Each number is 500 + 40 x the weight over its row's rms, rounded and kept within 0 to 999. Layers, rows and columns count from 0. Numbers have three digits each. The size before them is the row's rms in percent of the matrix's.

# down: layer 4 MLP down (transposed), 320x128, rms 0.178, rows 99-105, columns 0-127
# gate: layer 4 MLP gate, 320x128, rms 0.154, rows 100-106, columns 0-127
# up: layer 4 MLP up, 320x128, rms 0.157, rows 100-106, columns 0-127
down99 114:477422540523468468536528559587530565487555526461524499525402514522482401478496470518553485441477455482537525525470456535534526487488566529480512575560553514468497477577521526455424516376500526474491505531500549535544487513521484530543562502563563506540522506539487582480527473556488460504520477528529557506488460518487489462535505439491523530493449534430482494486501514531498600536513
gate100 096:494520450501533532497558446476505536543583536437438508553439588506492536502512443506453487490505468436524488420543453537548575477532503547477470486445492499505393509579460544479492488565495496444505436452551482457500525562537468461491511485474554533484466516484555497469542437541493501526512515528529497497507541494406502543452425481412540520500494483424460446472508449498498528546496
up100 104:548531447484510505487538503594527463531535539524533454540563450449541521544502543436540491521516542548455493459478512473477537535530447506480454514439540555519534537431517460537470573507530456485506456446506406525368517474485461438493543477544514426486509526560490562451510476558448515456410521475444482405486508479481504518491466530472443461482491491492532486433505484479458493483485
down100 102:599476464513533494556461483506528504454531487522520446546518512538510567527495483487548457506545506555468499475470484456441518392499526533524496456564473512506574501476530432533500534493519426528528508580500455498445496518490507523490478530560463555514564452601483500478539568439552508546553554482481494528503611546487508504443484447545459445435477475508542561518467475433505534527531
gate101 105:521527499525503538490448519493416523478513524500424538549596492457508477547521547526460456490352571469549475478562485475499458496514500507479418482483535474442484466534587480501519554494507480507517535496561489459522513552494457526483530479522496425528516462478540479472468389502472529482462428548475573499510479518429506479510507405483480502450547556476519534579507476471469491482463
up101 104:491469505487459539476499467458608492507428541493506467471467520557454528485420455500434539466602458483441459592466499493494479537474518510495585494498532556517554524456462525508544473576513549455477460501448464494486459543435487489491454499493534517491487490562454497458475500566479452461600462496566545501528469557485548536526483487478549469533501564429490441473459487530519492481572
down101 091:465442474492455522508551524503471407461503468494477405471459448495466502533490457453524546519443470490468501547528558482493462467463534498511526469613488548544554466432553533498501583482476561453478509504474470476545481541489512478507548513468521494507449518547461505549551486459480455503564549500561468486495469444586495524499528559503607529530442471460557552515532433559481479456549
gate102 107:494510454548423520476491512473471497570484546545453425560516490473543540524453577515420500472489511533535505506521537529569488489535511465444501505443493497490539468393493479433553513511444530537476523461564504473530546452452551593496518478437468492534442524452542529514475499570517479505533465454553459480494509538525419585474547524489492409468503445567520528513484544527507457520455
up102 101:498544511500509563487449560495421527482542518524496494559466487540527478488462518437458519527528492500529455587507474598537590518553521514500518443509510423563514560471444509576502525549478559453483497473455464489487488577543530451417477473545555550485560503534511469565459467496451504501536447465508534546436504528488501471522501506428476493458494472445474524490523454424503427554447
down102 102:414519537481474492507475481551464503436514508443485536520580437489462499463513452550526481544546554480531483430471466523478553479505544466503479457509475546444497582527496549540457543418485459485428531561561544429530475502457481435450541517431468477488469478504545513523581481439499458445534566480455467518578514525445458500542531496498400508453507484472441460538511521499518527533486
gate103 105:476510461468479436471530492497511458537418523478517553439585557508533501491441538527541452429455437540452534495542487454508492504461463523507493556505554507454522496571555416558482503516544438507497486553458519519552536489562417494521563520528513574511554489455459465541509474465473467514521543577478526511475509484455527464444530434508530408500502488438525533505574504515433437473483
up103 103:483501497526519542539546474505511499435546471570501440544479440506500445470522500522440560560487514469521487487545526503489514528478450522482492484496509477515476497476477557498527477410463520508517469489607450536470538505439470514507441452467481511482475551475486576446521460525417538487520486431462430552515540510550507565494474457577560548512561482515442408546465559493599583502494
down103 099:489480500523541620542462551432507546523436462469464441485451503468423474552502461471410554484550564464512515572500513445459443523472442523493466497496455537515446529514471574537507457528562464512495497467457455490518442541499452523527534439562531451460503502441514537500475477559511522496471546513465495449410492562533551462525483530520443509512536483474470481506460533506562480457571
gate104 100:446463560463578596482444502558549477535511483488427457416508478557470483514478442457507527455512477494422456495508560514540481480534516593493491488526518428488479539501499521443498576480492514564504453451493537500500487478484500516548514459463501520544559592459587462513463472531495502476514522507465514480462402554528513519474519462549497451509495439452484447534477482548437488455421
up104 098:534570500510486434537501490564523479519501523511509542515556469450445532537503466499469410506501517511466522594436425473395491500451410499480514457482474525472511497551490514527454552565518511473513489430574497488470469526503477603574494593568505455480523480492500563509460531552518484526515486483543527528496481494524531511510422449517514490543583525494542505513478514582542545569491
down104 099:563569519505472488595491528566477472535488493521496500475446551495501581554478398508526516526580521524542463527512444486491480498474520473545479455492477508484518500414515503483527400521554463506526470469523411561451531545564526541473497505513509552574469501561484487467497442555486474459510582536507537448499481529506562515542537495469477426473533522524530412566554553499461475535507
gate105 100:534517490549553498458520565429497543507567485489538486474518427491484514490412442512475533544446459493466523480460524459564473586485454500538569446496444529509497454490493470544519502580474471536542448507559499550529526539494554565558510452470452555562486489521444467457476550513456455475467446586484496466498447500442530491472510540561460485487472423464487510599524516495480499556537
up105 099:490521496535514511507447541420419547487480569543559541568512520463553532539534446489469510495550456465460490537490526549519474461464523444566531504536517466486541537451483561492490526470487485511419477467519559438532479462469515487540436483423486498554532504540489490407388487539534474458529479535558445595537470514537508512599468532479516497559511487492453522527561456476480515476508
down105 098:481593510494513538443578507521461423526553563528541552514448481515447468505492519522497497513476536548498514574540553532501498516497482491459452454553520503557468434514421442523482520561474517475531459456521499535457551539501472532553513559513524500522496484480558525558497454519515404512482461495481457492512540536449501494461482445468503523507393567468512553537492469423585413491564
gate106 092:449512523453438542524465514508502501551459575524556547483516463572522564497427531454467502520482469536464526514516451449513534491493576558519494512547536407501531510536526530498526474543452475524448480402541558452547473484433514507500497456547542473558550523431527451473471495465536475491560496495485458547574481456515492585444562520561557490535431511462541433531518480525477498529463
up106 102:510474471494438451502500551457498536516480516494496533529534520445496511522489523481491449475483479522338543554402498560491496529524578567461453433556513554524469497441416499500528561559446415545515583517454515515558556567453470476466484501507497498437522485527469462460508473550488446526553528464506494500427542511456495506506444534518529527523509532491495503467460481536478435532492